config.toml
rope_theta = 10000.0
qk_norm = false
tie_word_embeddings = true
beta1 = 0.95
lr_head = 0.00819
max_grad_norm = 2.0
schedule = "wsd"
decay_fraction = 0.771
decay_shape = "linear"
batch_tokens = 131072
z_loss = 0.0001
Each number is 128 + 24 x the weight over its row's rms, rounded and kept within 0 to 255. Layers, rows and columns count from 0. The size above them is the row's rms in percent of the matrix's.

# layer 2 MLP up, 1920x384, rms 0.18, rows 1345-1397, columns 192-255
size [100  96 100 103 104  97  87 107 115 109 103  91  97  92  98  98  95  99  92 101  98 103 118 105 100  97  90  96 106  97 103  98 100 104 102  95 101  99 103 106 101  89  98  98 101 102 137  97  98  88 112  97  96]
[[104 110 166 168 114 120 128 160 126 111 126 128 135  99 132 138 117 130  92 137 112 130  82 125 119 136 129 124 113 115  80 181 156 109 135  99 124  96  82 165 156 137 148 119 146 159 109  88 107  69 129 159 137 124 147 142 137 165 109 139 157 157 132 136]
 [136 103 144 128 157  84 139 133 177 130 108 124 123 159 125  98 149 143 106 140 116 119 167 148 152 124 159 159 119 134 158 127 126 153 139 120 156 149 113 118 115 190 154 131 144 133 148  89 108 123 154 154 135 127 159  98 129 124 120 150  87 126 125 141]
 [107 151 116 126 131 116 148 109 144 110 168 139 140 173 155 151 173  90 113 106 161 121 122 170  93 145 128 152 140 125 134 112  82 128 130 103 147 129  86  87 133 158 128 149 131 152 102 163 126 146 156 130  82 110 145 121  89 163 121 112 120 123 123 130]
 [111 134 134 104 114 141 145 146  94 152 106 111 132  97 161 141 133 116 104 130 109  86 169 117 130 159 155  85 102  86 131 119 140 105 103 100 118 126 174 121 142 123  58 150 141 115  96 129 112 112 153 105 100 116  89 129 124 190 121 142 117 155 158 113]
 [107 106 172 122 173 148 124 103 142 155 133 159 113 130 160 160 113 130 167 120 148 154 131 149 110 153 132 158  95 154 156 116 169  98 132 110 119 110 125 147  77 119 102 136 130  75 150  91 126 163 171 102 168 130 117 144 122 137  81 141 133 142 137  92]
 [127 144 119  84 164  97 152 102  95 141 172 155 132 154 171  99 111 147 137 128 105 123 145 151 134 121 141 135 156 109 167 177 169 124 141 122 118  94  88 103  67 162 147 116 141 112 130 117  88 115 141 162 135 129 123 111 114 128 118 107 147 135 100 125]
 [131 144 145 152  91 119 145  88 148 126 151  92 119 147 183 117 131 119 113 131 128  94 179 139 128 133 130 127 108 120 148 130 121 120 105 147  90 120 103  93 149 124 156 120 121 129 114  95 121 123  92 127 178 149 138 107  99 133 136  92 101 120 140 142]
 [ 94 143 144 144 120 145 114 142 118 144  81 107 127 105 130  69 131 119 173  97 103 144 132 117 109 133 104 102 154 127 124 138 142 103 118  95 117 171 150  81 142 119 156 126 121 124  74 129 145  95 125 108 107 130 131 119 101 112  90  74 117 100 136 124]
 [142 124 145 108 128 146  70 149 159 145 118 119  99 129 144 137 149 161 126 104 122  91 139 149  88 151 113 105 141 128 123  89 130 100  99 159 129  78  98 102 149 139  77 139 109 146 130 149 132 160 113 141 164 141 123 167 114 117 134 148  88 148 104 177]
 [127 182  70 106 133 128 144 146 107 136 140 131 115 105 168 139 116 110 138 170 108 150 145 108 116 109 146 110 157 110 134 105 110 121 112 136 162  87 145  92 157 124 130 170 132 148 105 102  91  99 140 106 130 140 124 103 124 172 101 135 129 125 143 138]
 [162 101 145 112 132 141 121 136 165 126 103 114  79 114 115 163 111 137 164 124 109 123 164 124 157 122 168 120  99 126 105 146  98 123  74 158  73 149  97 127 179  88  99 121 142 149 144 126 133 135 102 107 104 169 108 127 137 101 133 108 102 123 104 143]
 [130  72 112 145 152 120 114 161 119 135 164 110 128 157  86 134 141 136 140  97 111  78 162 159 123  97 113 136 146 154 156 145 109 131 130 108 105 107 131  92 102 138 117 129 147 132  92 115 131 168 103 124 138 155 105  98 109 106  98 126 107 171 124 159]
 [130 121 177 148 162  95 133 129  91 112  85 153 121 116  96 129 142 103 159 140 109 125 194 119  90 119 102 101 140 135 133 155 134  86 123 105  96 111 154 111 157  81 125 141 138 171 140 115 141 103 131 143 139 120 143 107 150 138 195  80 149 124 104 172]
 [103 143 126 120 140 165 161 114 101  93  90 119  93  96 141 114  94 125  80  89  96 143 182 133 138 133 149 138 139 159 165 121 151 178 148 131 132 133 120 120 133 120 111  86 114 153 148 161 129  78 142 130 153 135 150 140 113 119 119 127 119 162 126 127]
 [115 145 114 123 128 133 138 132 142 165 114  87 155  96 127 159 141 101  88 145 116  98 116  93 153 145  98 137 149 126 145 110 157  75 123 139 171 119 163 148 150 103 117 122 120 132 122 155 172 142 112 156 105 181 117 107 126  91 127 115 155 170  91 111]
 [ 98 141 120 135 139 187 117  92 153 148 149 147 117 122 130 139 163 147  96 128 150 123 126  89 116 119 123 121 138 159  97 160 142 134 143 151 150 123 111 121 171 132 167 137 131 143 140 118 102 129 116  82 160 192 157 137 100  97 103 103 128 107  89 141]
 [182 117 104 143 123 116 144 121 146 136 130 139  91 158 116 109 132 140 120 109 165  81 194 112 111 144 157 109 125 134 121 136 141  96 160 103 129 101 149 175  78 122  59 136 146 142 157 129 141 162 131 129 130  94 118 149 110 180 165 155 157 135 156 109]
 [176  84 160 171 154 131  84 150  82 129 136 121 147 123 150  87 197  94 109 104 103 133 131 154 119 129 150 157 159 134 117  80 142 146 141 139  98 153 135  92 125 158 152 108 130 126 126 134 122 147 130 112 114 145 123 142 120 147 153 158 139  90 155 141]
 [ 98 109 156 174 138 121 107 167 127 126 117 142  92 148  85  94 108  80 100  96 126 143 161 165 108 105  79 180 101 106 141 127 138 154 145 141 114 106 135 128 137 152 178 137 123 141  99 139 148 102 113 110 129 137 129 139  88 139 114 100 142 139 168 106]
 [132 135 138 133 143 149 119  87 139 123 161 150 126 139 120 110 142  78 108 117 127 140 156 131 102  95 134 145 112 148 128 112 197 133 135  87 120 131  91 145 162 132 143 152 151 159 134 141 172 145 120 151 114 152  94 108 114 136 163 165 124 145 109 137]
 [163 131 135 137 103 127 174 118  98 130 130 119  89 122 103 132 142  97 155 157 134 184 135 147 127 127  71 105 141 133 160 125 143 130 121 125 145 155  94  94 155 170 108 183 105 117 142 130  92  41 128 154 147 115 124 148 121 116 107 160 104 125 107 118]
 [107 120 111 120 138 105 107 101 110 145 172 124 134  94 129 134 127 115 129 113 117 131 142 161 113 169 135 140 143 117  95 120 148 153 174 149 151 107 109 128 106 120 105 139 151 154 168 109 161 147 136 132 127 108 185 110 141 135 154  97 116 109 120 114]
 [127 109 109 112 129 132 112 113 133 143 113 133 103 117 132 132 134 121 130 177 141 122 141 179 174 122 133 178 138 173 112 124 119 136 162 141 126  91 131 122 118  91  99 122 110 103 128 113 126 144 109  78 167 122 138 146 149 133 112 144 144 151 148 127]
 [135  95 107  95 107 175  73 122 134 165 111  87 134 139 112 177 149 117 105  96 112 112 154 147  99 160 143 119 125 156 158 102 124 107 158 153 150 118 103 105 124 104 150 158 135  99 139 164 166 133 150 137 133  97 124 168 110 172  74 105 130  98 129 160]
 [ 82 120 119 139 114 163  85  97 104 112 111 122 124 131 149 131  90 154  97 156 147 113 109  72 133 155 110 137 131 120 107  95 129 131  98 134 120 144 116  87 164 158 159 136 128 129  75 145 142 133 102 122 147 154 140 135 147 142 115 119 128 100 127  57]
 [176 108 134 153 163 127 175  92 141 141 141 123 117 132 105 140 115 134 111 123 128 145 102 101 152 159 129 111 175 127 159 122 147 108 176 123  95 149 144  76  92 134 123 134 137 129 110 136 124 143 135 113 134 135 133 129 142 160 114 107 134 170 124 120]
 [138  82  82 105 123 149 141 115 136 159 161 159 108 130 149 135  89 132 136 114  91  75 114 132 109 103 161 156 131 100 123 136 141 119 132 117 117 140 144 104  63 107 132 149  84  89 119 123 124 134 104 193 117 136 158 146 166 123 105 127 112 111 127 146]
 [123 100 114 108 128 118 136 154 101 118 123 148 126 108 113 106 207 107 136 126  88 151 162 133 100 148 145  99  71 116 133 128 113  86 160 131 159 149 167 129 158 158  92 128 157 137  91 143 104 119 163 160 148 133 127 122 140 115 116 134 140 142 119 149]
 [143 164 101 122  60 122 121 143 159 132 152 131 132 114 112 112 104  84 155 135 150 134 143 120 133 111 133  99 120 179  78 113 133 123 121 109 166 109 120 111 104 134 138 141 133  87 171 147 113 152 115 109 144 157 135 120 137 139 140 110 128 138  89 143]
 [118 122 102 110 107  89 152 192 176 164 183 129 106 164 115 146 137 139 141 105 151 136 109 135 127 124 115 120 164 151 182 155 132 107 130  99 111 145 148 116 118  56  80 100 141 138  86 124 142 134  73 164 120 123 144 131 141  87 119 162 130 133 136 127]
 [138 111 100 117 120 142  97  96 124 102 124 180 118 150 130 137 133 142 111 146  98 131 121 166  99 122 121 138 118 122  83 109 124 195 120 107 119  75 135 165  69 126 134 138 123 105 191 132 106 145 126 117 110  81 185  99 124 115 160  92 137 153 111 161]
 [131  94 119 117  95 116  93 150 172 146 157 134 116 107 164 105  86 125 156 159 173 178 124 112 152 156 117 135 150 138 155 157  95 116 105 124 151  48 141  96  83 194 145 121  84  91 114 155 169 177 100 153 100 123 109 132  91 100 121  96 126 145 126 129]
 [122 140 148  88 153  87 167 128 130  84 111 123 132 137  93 121 149 145 140 107  77 156 132 117  93 129 131 104 119 102 157 141 136 166 126  99 112 162 138 113 109 156 129 143 145  87 156 109 144 157 143 108 136 103 104 107 153  93  52 129 127  92  96  98]
 [139 172 130 108 132 115 108 130 152 152 115 142 158 159 102 150 138 118 119 137 124 170  95 177 111 124 126 153 114 137 151 135 146 152 161 123 149 127  81 118 138 133 156 122 146 141 117 110 124 136 150  95 118 121  97 135 123 141 182 159 129 162 129 154]
 [136  98 110 190 134 138 164 139 102 109 111 146 125 112 111 110 110  99 135 126  98 138 110 152 119 135 122 126 138 142  73  93  90 167 181 109 127 202 112 114 131 146 163 141 147 112 121 117 138 104 138  65  98 117 112 170 114 112 131 141  92 152 154  86]
 [129 105 100 148 126 139 112 130  98 137 128 132  84 132  84 102 121 124 112  88 153 146 116 134 130 117  86 155 129 118 107 113 117 123 153 158 151 136 169  85 151 166 141 119 144 142 113 107 146 112  88 119 168 139 127 133 145  99 106 161 135 103 127 158]
 [ 78 139 145 174 149 122 136 124 128  98 170 196 119 122 151 153 123 121 139 127  83 121 130 165 105 150  84  97 128 151 138 154 105 144 161 123 127 108  81 127 135 160 132 147  98 150 120  98  98 153 112 119 152 105  71 112 109 103 137 171 113 105  90 121]
 [130 115  92 161 152 185 139 104 133 127 132 170 122 123 128  94  77 156 109 135 140  87 132 133 111 127 143 121 139 129 150 169 175 122  93 125  60 134 152  92 145 125 127 109 128 117 112 153 118 104 125 128  94 135 150 164 135  98 159 126  97 177 139 155]
 [147  92 102 101 121 174  99 135 139 112 166 100 155 136 100 118  86 145 143 128 134 116  72 127 130 112 137  92 174 117 127 128 137 153  88 144 140 151 132 109 144 104 144 106 147 106  93 140 131 125 131 172 112 106 131 124 145 137 104 163 157 152 160 147]
 [116 129 109 113 111 127 109 137 142  95 117 172 136  92 114 105 134 151 115 117 134 116  95  88 143 138  86 143 109 140 128 105  97 117 132 141 129 108 134 114 136 140 100 120 151 143 108 168  97 130 132 137 148 152 128 159 136 114 143 139  99 135 126 112]
 [108 159 181  65 140 130 149 119 126 152 128 142 145 128 109 118 144 116 107 119 133 146 133 117 161 102 114 141 144 138 163 124 137 132 131 134 140 115 124  74 111 111 124 122 134 100 135 146 133 121  95 132 109 125 112  65 134 113 124 153 130 139 152 143]
 [132 188 130 145 134 156 109 140 113 137 108 132 127 105 141 140 145 134 149 145 130  69 152 137 110 153 106 137 112 125 128 126  89 157 136 129 159 113 130 134 165  99 158  97 117  95 148 122 148  97 108 117 121 167  96 155 125 145 117 162 151 121 145 129]
 [120  97 131 122 135 138 144 135 157 103 109 144  92 158 130 164 174 144 120 145 129 148 152 145 116 125 192 133  87 136 147 130  91  99 125 106 111 136 134  96 127 121 141 132 174 114 131 134 145 126 132 128 112 124 114  91 122 108 139 143 139 165 153 115]
 [138 142 122 136  89 152  99  74 108 172 102 128  83 112 146 113 152  80 125 151 120 137  94 119 136 121  68 125 144 107 120  87 129 115 122 100 179 153 172 107 167 120 143 111 155 146 131 108 160  96 107 124 112 129 114 151 122 111 142 111 154 124 143 126]
 [152  98 133 103 172 107 148 108 123 158  85 105  97 127 151 136 111 123  85 128 118 126 106 111 141  88 170  91 136 169  95 149 136 162  91 133 107  67  82 155 101 118 175 110 157 123 118 112 117 117 138 101  96 186 109  83 150 107 111  91 166 130 113 100]
 [104 147 166 117 135  85 171 119 108 140 118 135 138 147 133 105 122 157 114 113 136 118 106  94  62 120 151 120 117 137 146 129 129  97  59  83  65 113 121 156 169 155 163 110 130  94 149 137 145 154 141 131 146  94 141 148  99 157  87 134 126 118  80 109]
 [ 98 110 141 129 111 101 120 156 145 125  93  68  98 136  87 115 140 122 190 142 140 152 136 136  97 155 162 159 155 179 162  97 106 110 151 144  86 132 133 134 100  93 127 108 108 137  93 119 103 102 133 133 119  94  90 144 150 102 132  93 132 104 149 134]
 [116 158 121 134 106 171  90 140 141 121 151 141 131 137 115 123  99 160  75 132 120  97 141 108  93 114 114 115 116 216 102  96 118 145 109 130 118 114  83 162 173 126 119  95 137 112 150 108  97 117 111 123 172  88 133 101 124 167 108 153 124 108 151  94]
 [ 97 154 132 136 125 111 122 131 111  95  72 112  91 141 122 159 124  90 102 132 129 109 120 132 138 149 132 128 105  96 139 155  97 110 126 153 185 139 120  98  93  90 117 136 142 141 110 129 145 134 111 136  79 118  88 116 114 102 108 140 132 139  87 147]
 [126 145 139 136 168 132 160 122 175 119 162  96 110  94 122 142  88 111 135 158 116 116 138 161 123 165 128 109 181 111 148 142 133 125 179 105 134 119 127 123 141 188 141  84 138 129 156 156 110 139 110 128  97 127 103  83 108 122 125  98 156 104 134 105]
 [109  98 101 163 158 127 145 184 135 161 135 145 106 167 123 139 117 112 106 139  97 129  73 138 149 164 157 107 119 147 106 148 144  85 100 119 160 127 117 134 109  97 165 130 107 126  92 119 119 125 131  85 108 123 116 153 126 160 127 107 121 145 172 123]
 [156 117 117 115 102 132  91 106 104 138 100 161 134 138 163 108 118 110 146 152 169 106  97 118 125 141 105 120 122 109 126 120 113 110 140 102  88 140 163 152 155 157 186  97 125 117 116  87 157  92 143 116 123 162 131 105 153  99 165 140 114  79 118 124]
 [ 92  78 123 129 123 143 157 130 153 140 125 128 104 110  86 103  92 105 131 126 134 125 170 124 115 115 104  92 177 183 113 122 126 107 136  80 159 149 168 143 148 140 131 137 119 128 136 159 122 121 107 147 152 144 106  99 143 139 124 109 114 101 134 101]]
# layer 2 MLP down (transposed), 1920x384, rms 0.176, rows 1345-1396, columns 192-255
size [109 100 105 102  89  92  98 109 109 102  82  94  97  75  89  98  96 105  96 103 102  94  99 104 104 103  97 102 107 101 102 113  99  97 105  98  99  96  92 100  92 101 105 107  93 104 119 104 107 104 108  92]
[[124 126 112 148 139 147 118 109 101 107 140 132 156 142 122 108  95 170 122 101 134 120  84 121  85 121 183 108 101  98 119 163 116 111 162 106  94  83 117 121 167 139 167  79 144 161  84 152 112 129 112 118 131 164 158 144 127 149 129  83 114 115 115 161]
 [137 117 174 119 132 135 116 130 153 123  88 138 177 142 100 183 113 137 106  74  88 122 147 151  81 146 139 123 125 127 139  94 113 144 126 109 111 142 149 110 143 108 127 128 111 154 114 162  97 123 109  68  96 198 149 134 131 130 113 137 132 134 121 136]
 [ 87 146 113 147 111 118 117 158 115 158 127 147 140 149 138 128 129 120 111 133 133  98 130 134  81 139 136 107 121 154 149 146  92 130 164 153 146 111 121 118  89 159 156 133 118 111 149 152 152 130 128  69 134 101 101 107 144 160 124 128 106  81 175 160]
 [104 119 107 145 148 114 153 126 130 117 137  93  80 146 119 106 141 132 118 163 123 143 109 135 105 156 132 112 168 128 134 136 105 102 157  94 125 115 139 137  95 115 102 147 177 111  92 118 112 146 118 122 159 146 158 118 127 127 133 140 138 124 140  87]
 [140 145  43 114 152 101 120 105 114 103 134 118 136 142 154  95 139 126 151 142 137 134  87 132 127 137 133 118 109 119 121 142 116 157 144 112 136 135 124 129  99 140 163 133  97 168 127 159 143  90  95 159 130 100 134 147 175 153 117 129 101 129 142 181]
 [156  86 168 140 125 130 117  89 119 115 145 145  99 120 149 131 186 180 121 159 167 133 109 127 119 144  79 143 147 141 129 121 109 127  75 102 120 168 143 154 116 111 103 117 130 164 123 102 163 137  95 155 119 182 109 119 126 132 142  83 145 145 133  96]
 [ 78 121 110 145  94 102 112 145 156 133 134 103 131 140 145 140 138 135 153 149 131  75 129 148 138 132 134 105 102 127 166 124 100 119 115 104 139 123 132 149 104 124 127 136 117 106  73 119 142 142 111 119 109 155  93 138 124 141 119 124 120 187 124 124]
 [111 131 101 143 118 108 111 111 107 109 118 130 124 121 155 112 109 137 150 129 105 138 111 119 109 125 113 161 142 130  76 155 104  98  89 124 170 156 139 131 136 129 142 132 149 112 120 123 143 108 120 142  94 133 113 128 161 138 129  79 120 136 138 113]
 [129 110 188 153 131 175 162 161 136 102  88 178 124 145  98 131 122 120 140 121 138 103 134 160 180 117 117 139 136 127 120 110 106 107 108 116 143  86 136 144 131 158 110 109 121 178 130 118 134 148 132 156 111 125  73 149 132 124 126 107 103 151  81 155]
 [139 136 163 123 155 147 150 105 140 129 120 128 116  98 129 184 105 167 100 118 150 125 123  98 100 124 178 163 146 176 158 127 167 149 139 120 178 104 138 105 144  81 131 140 139  85 113 117 136 136 149 145 145 143 141 135  99 135 155 108 112 124 152 132]
 [106 129 146 113 143 170  85 163  96 127 161 151 122 139 152 136 169 139 121 100 127 125  63 123 161 148  51 143 112 125 137 118 156 110 134 114 164 100 133 105 100 162 117 172 134  81 181  91 120 134 165 152 118  81 141 154 118 121 139 126 116 153 149 131]
 [104 138 115  92 128 147  81 106 119 159 121 100  58 111 131 105 140 143 110 136  93 145 127 161 102  71 108 119 152 128 149  95 177  95 151 128 111 137 139 159 168  93 136 122 144 126 130 104 137 134 137 144  96 120 136 123 106 104 152 130 109 113 151 155]
 [136 126 178 152 126 148 162 148 104  98 130 128 122 159 104 116 149 120 140 128 114 121 125 113  91 119 115  99 134  74  98 152 161 124 158 118  97 127 127 112 133 156 115 103 133 101 129 122 129 134 116 115 146 131 120 154 171 117 150 179 169 116 118 156]
 [111 104 159  86 152 103 126 127 147 139 125 126 118 165 150  98 123 130 154 147 148 115 104 105 142 140  87  83 145 120 105 121 123 123 120 143  96 143 195 134  81 114 141 135  92 111 118 118 143 126 159 128 111 112 144 144 100  92 134 132  87 151 154 111]
 [110 107 118 104 114 112  96 116 134 129 136 151 110 155 150 134 139 122  90 116 131 130 138 145 139 137 130 129 142 139  99  93 120 146 111 110 128 165 101 158 167 139 119 127 124 109 161  89  80 156  88 101 126 137 104 152 133 122  99 144 129  89 149  68]
 [126  83 158 111 158 128 159 144 108 162  99 136 113 141 150 131 122 103 123 153 159  89 160 118 135 119 102 156 146 138  97 123 127 175 120 173 128  67 159  93 106  88  98 170 147 136 130 135 126 142 113 151 147 142 101 154 137 104 135 115 184  91 120 132]
 [158 121 140 137 154 137 125 131 106 146 120 125 144 162 137 113 140 101  89  87  78 114 120 113 106 132 145 175 105 153 108 113 132 154 107 140 165 140 153 138 112 136 133 130 136 150 131 107  90 137 124 125 157 145 143 113 137 155  86 126 112 122  94 155]
 [117 100 129 141 109 111 123 138 150 156 114 146 158  87 114  87 137 131 138 135 150 117 148 114 165 116 122 165 115  86 120 123 114 154 124 111 120 146  91 135 124 142 103 129 134 154 135 106 152 140 128 132 162 114  85 117 134 120 151 135 127  60 123 149]
 [115 124 145 148  98 100 160 150 106 173 118 113 119 122 102 154 128 129 165 119 117 139 137 168 160 105 154 139  94 120 123 128 122 149 162 119 144 141 181  95 167 151 122 135 127 147 128 152 159 111 110  88 108 131 119 113 125 144 110 112  98  92 115 114]
 [141 129 137 138 111 124 116 144 123 138 121 123  79 137  82 104 156 145 139  94 173 156 110 126 106 133 132 127 132 167 146 135 123 119 129 174 135 107  84 178 105 108 147 115  91 132 129 122 156 116 125 114 162  82  90  97 147  96 111 136 112 115 137  94]
 [123 130 122 134  93 170 119 163 140  98 124 126 114 117 110 129 147 109 129 123 174 174 115 118 147 116 187 171 158 169 131 132 165 128 157 140 123 106 138 133 165 142 128 205 115 124 195 146  72 127 116 157 133 116  93 110 125 128 133 158  87 158 119 140]
 [113 132 146 102 161 131 103 114 112 141 143 127 136 131  80 118 121 161 112 127 132  90 124 165 155 141 119 133 103 122 125 115 106 121 147 127 124 105 136 128  98 111 121 138 116 125 146 149 152 135 153 128 120 128 143  87 128  95 166 136 135 103 185 108]
 [124 141 147 148 145 108  98 116 130 120 105 133 110 133 136 159  87 131 120 159 161 130 115 181 121 141 131 119 101 146 156  89 142 154 145 128 141 125  95 144 145 110 133 147 141 140 172 128 145 146  98 140 122 127 151 171 117 105 137 109 177 148 135 100]
 [150 129 124 132  91 138 130 153 102 147 133 171 142 136 113 139 133 139 131 132 163 146 107 115 143 119 150  84 149 118 128 165 102 148 137  86 146  98 107 132  86 145 113 102 132 127 132 163 105 113  93 128 109 114 102 175 150 121 115  96 140  88 110 138]
 [129 123 102 121 124 109 104 159 138  96 133 134 131 114 142 124 108  90  93 138 179 105 159 124 117 164 120 159 144  94 120 116 141 131 140 135 110 146 107 145 135 129 165 110 153 127 133 113 143 124 116 105 153 153 140 123 126 147 150 149 100 129 116 113]
 [131 104 144 109 144 132 124 139 114 153 127 156 175 149  96 118 141 148 163 126  98  59 136 118 136 126 101 139 141 158 132  92 146 114 175 141 155 135  91 121 110 141 122 113 134 130 146 177 142 175 140 133 151 110 140 129 114 112 141 119 117 152 117 139]
 [ 85 124 158 170 148 192 152 167  85 141 142 143 127 134 121 148 135 150 120 127 136 148 111 108 161 137 160 160  99 122 153 101 104 124 140 146  85 137 124 137 157 133 142 123 105 110 119 113 184 167 112 153 130  81 213 115 132 131  90 168 123 145 169 122]
 [141 116 128 101 151 122 115 119 110 110 122  85 135 171  88 132 188  90 110 144 116 131 109 169 116 129 137 121 126 107 105 110 103 131 120 139 137 119  92 126 167 139 148 143 134 117 169 152 135 127 152 137 137 179 111 108 159 140 146 132 122 144 114 162]
 [110 146 153 154 145 161 103 149 138 146 129 169 121 119 163 158 107 141 135 143 126 124 177 114 123 175 112  94 102 112 152 119 151 101 141 151 152 142 122 166 105 104 119 121 128 160 125 128 113 119 112  96 149 115 148  79 117 138 101  96 122  96  87  98]
 [154  88  98 131 105 105 104 116 159 101 113 149 188 101 111 107 133 118 106 158 130 133 151 132 147 116 143 174 101 168 136 105 135 102 145 133 101 118 159 127  99 112 149 131 136 110 147  72 128 139 113 117 165 130 115 121 113 110 124 141 103 138 106 160]
 [140  91 111  91 154 100 124  98 154 151  58 137 110 159 128 109 133 127 106 100 185 123 160 128  69 139 174 178 135 116 125 134 118 159 122 171 112 122 160  99 128 127 149 133 172 122 155 141 161 133 156 123 126 110 160 146 135 156 110  93 125 122 130 140]
 [149 116  74 100 127  79  78 143 128 144 114 146 132 103 155  93 146 116 138 148 181 128 145 129 113 127 119 166 141 137 166 135 119 122 106 158 125 126 159 115 119 186 131 125 121 116 144 114 131 184  95 127 117 122 128  99  70 140 127 103 116 113 133  74]
 [103 139 120 146 141 119  91  93 159 142 118 177 108 102 124 147 124 130 147 154 143 114 108 125 158 105  83 189 115 119 116  82 118 139 112 113  92 136 168 155 117 118 173 141 138 146 117  95 133 136 126 112 123 124 115 121 128 120  80 120 161 121 119 133]
 [183 180  88 152 119 143 148 108 141  76 158 128 140 112 130 107  95  84 167 120 117 190 162 147 138 130 140  95 123 152 111 174 115 110 170 146 113 109  99 100 122  91 140 134 128 141 109 163 153 151 184 185 141 142 131 132  99 147 139 106 117 100 138 125]
 [145 152 175 109 133 126 112 142 140 157 143 166 128  86 129 146 139 111 139 170 146 130 101 113 132 150 153 117 151 129 129 121 129 163 131 116 133 158 130 157 140 119 124 150 162 122 125 128  54 144 153 110 114 139 152 170 103 112 157  84 144 186 190 168]
 [134 123 162 127 155 122 128 119 107 123 152 156 124 105 121 122 109 131 106 135 177 113 148 138 125 157 132 117 106  91 104 116 148 138 132 125 121  98 158  93 107 148 122 139 100 109 112 179 163 151 135 104  94 136 105 143  92 137 122 117 139 120 155  76]
 [108  79  69  93 151 132 118 136 117 137  92 133 140  96 134 106 150 101 114 136 131 148 171  97 141 130 131 126 116 125 128 130 117 115 125  88 143  96 142 125 132 159 157 129 145 107 141 122 121 111  73 108 114 134  97 137 124 108 149 149 129 107 131 132]
 [ 82 114 105 134 121 109 137 128 143 144  78  79 122 120 138 139  83 117  99 171 151 132 133 106 160 134 131 154 109 116 101 157 104 142 153 159  91  96 102 121 119 150 148 134 112 134 112 141 128 127 103 127 140 170 119  82 171 155 115  99 124  89 143 138]
 [151 148 130 127  93 133 114  87 132 122 114 112  86 149  80 106 136 126 134 163 163 105 152 110 123 151 104 179  85 129 158 111 176 113 160 108 146 156 138 167 137 113 102 122 107  98 126 176 143 119 117 126 100 134 123 176 112 139 120 140 148 141  69 142]
 [104 122 132 142 119 114 110 138 102 113 137  82 105 124 110 136 131 124  90 185 134 116  98 142 184 122 102 141 148 112  92 133 182 120 106 150 143 151  96 155  81  74 152 125 134 131 145  56 139 123 115 168 132 127 158 188 140  75 159 135 139 108 118 142]
 [140 142  70 123 121 118 126 117  89 140  91 132 133 122 183 100 155  84 146 184  96  89 120 149 160 136 144 133 128 123 155 138 111 122 136 136 170 133 113 119 173 153 136 135  94  82 134 151 113 119 118 134 116  93 179 145 102 107 124 124 133 118 149 147]
 [142 165 136 149 148 128 135  97 154 157 168 120 141 127 106 142 133 120 122 117  81 177 111 157 176 139 110 151 137 145 129  95 176 141 112 116 110 115 139 121 151 120 160 132 107 137 136 113 141 118 115 136 101 120 134 129 111 103 123 122 141 102 164  97]
 [125  80 120 160 144 144 132 112 105 121 170 151  76 131 134 157 120 105 130 130 107  71 160 131 136 130 159 138 162 127 138 128 118 104 150 205 131 147 135  98  90 173 183 126 129 138 146 121 163 105  94  92 135 141 146  79 127  88 127 130  96 153 110 120]
 [163 126 139 145 110 150 155 119 129 101 129 175 113 112 159  73 146 137 130 129 151 139 141 139 128 143 148 137  96 123 127 150  86 114 142 110 191 165 124 142  66 124 126 137 123 144 106 120 123 102 151 144 130 151 121 109 129 169 147 119 158 136 162 142]
 [ 93 150 108 148 137 121 112 151 106 133 141 111 125  88 143 144 137 161 151 111 130 133  81 115 129 118 140 109  95 137 133 132 148 146 146 109 131 136 157 109 135 141 123 176 126 163 135  93 144 118  94 182 179  95  88 125 104 148 129 144 106 128  99 146]
 [ 91 109 112 148 129 114 118 130 115 152 116 119 128  80 119 135 159 147 136 147 141 121 128 107 103 105  91 159 104 111 114  95  89 132  87 151 102 179 136 152 116 140 152 115 102 115 142 123 118  86  78 108 116 139 140 100 110 161 131 122 133  91 141 169]
 [156 109 149 138 140 158 109 127 151 115 137 119 129 116 157 106 119 145 108 127 104 148  69 135 150 166 153 156 147 182 153  87 181 143 124  90 132 119 107 163 141 104  99 116 157  83 118  99  77 111 126 110 125 141  82 121 134 116 125 143 128 118 122 121]
 [115 159 110 129 121 123 137 126 110  98 107 104 135  91 131 126 183 161 146 139 154 159 129 108 103  81  71 109 126 120 141 120 152 153 164 127 110 144 134 124 153 130 145  84 103 113 142 139 145 149 116 109 189 157 117 131 170 135 115 151 101 132 105 141]
 [148 155 111 121 143 139 118  88 126 124 131 109  89 132 147 127 140 137 154 120 126 142 108 115 142 164  70 125 124 144 124 106 184 128 145 170 156 144 166 142 138 113 166 140 140 114  86 120 126 114 157 120 139 114 100 138 119 116 145 128  99 157 166 132]
 [ 99 144 134 191 152 132 110 102 131 165 131 133  79 139 148 160 126  90 163  93 102 150 121  73 136 115 168 127 116 127 139 157  82  89 138 115 154 124 147 138 116 156 147  85 146 122  90 137 128 124 110 157 138  86 143 108  80 106 149 148 141 115 184 114]
 [134 126 131 135 148 164 140 115 148 130 137 116 119 118  87 132 124 123  83 123 105  86 118 178 175 117  83  74 144 130 120 139 111 118 117 114 171 103 109 117 128 119 132 142 129 124 104 108 133 150 157 137 138 141 153 153 118 158 136 148 113 123 112 170]
 [ 92 163  98 143 107 136 133 107 138 139 108 141 134 117 144  56 148  95 130 159 127 149 102 102 120 105 160 143  82 125 103 104 123 127 140 116 132 155 106 104 149 127 133  67 153 188 100 116 105  88 109 118 162 152  61 159 109  99 107 159 126 114 148 162]]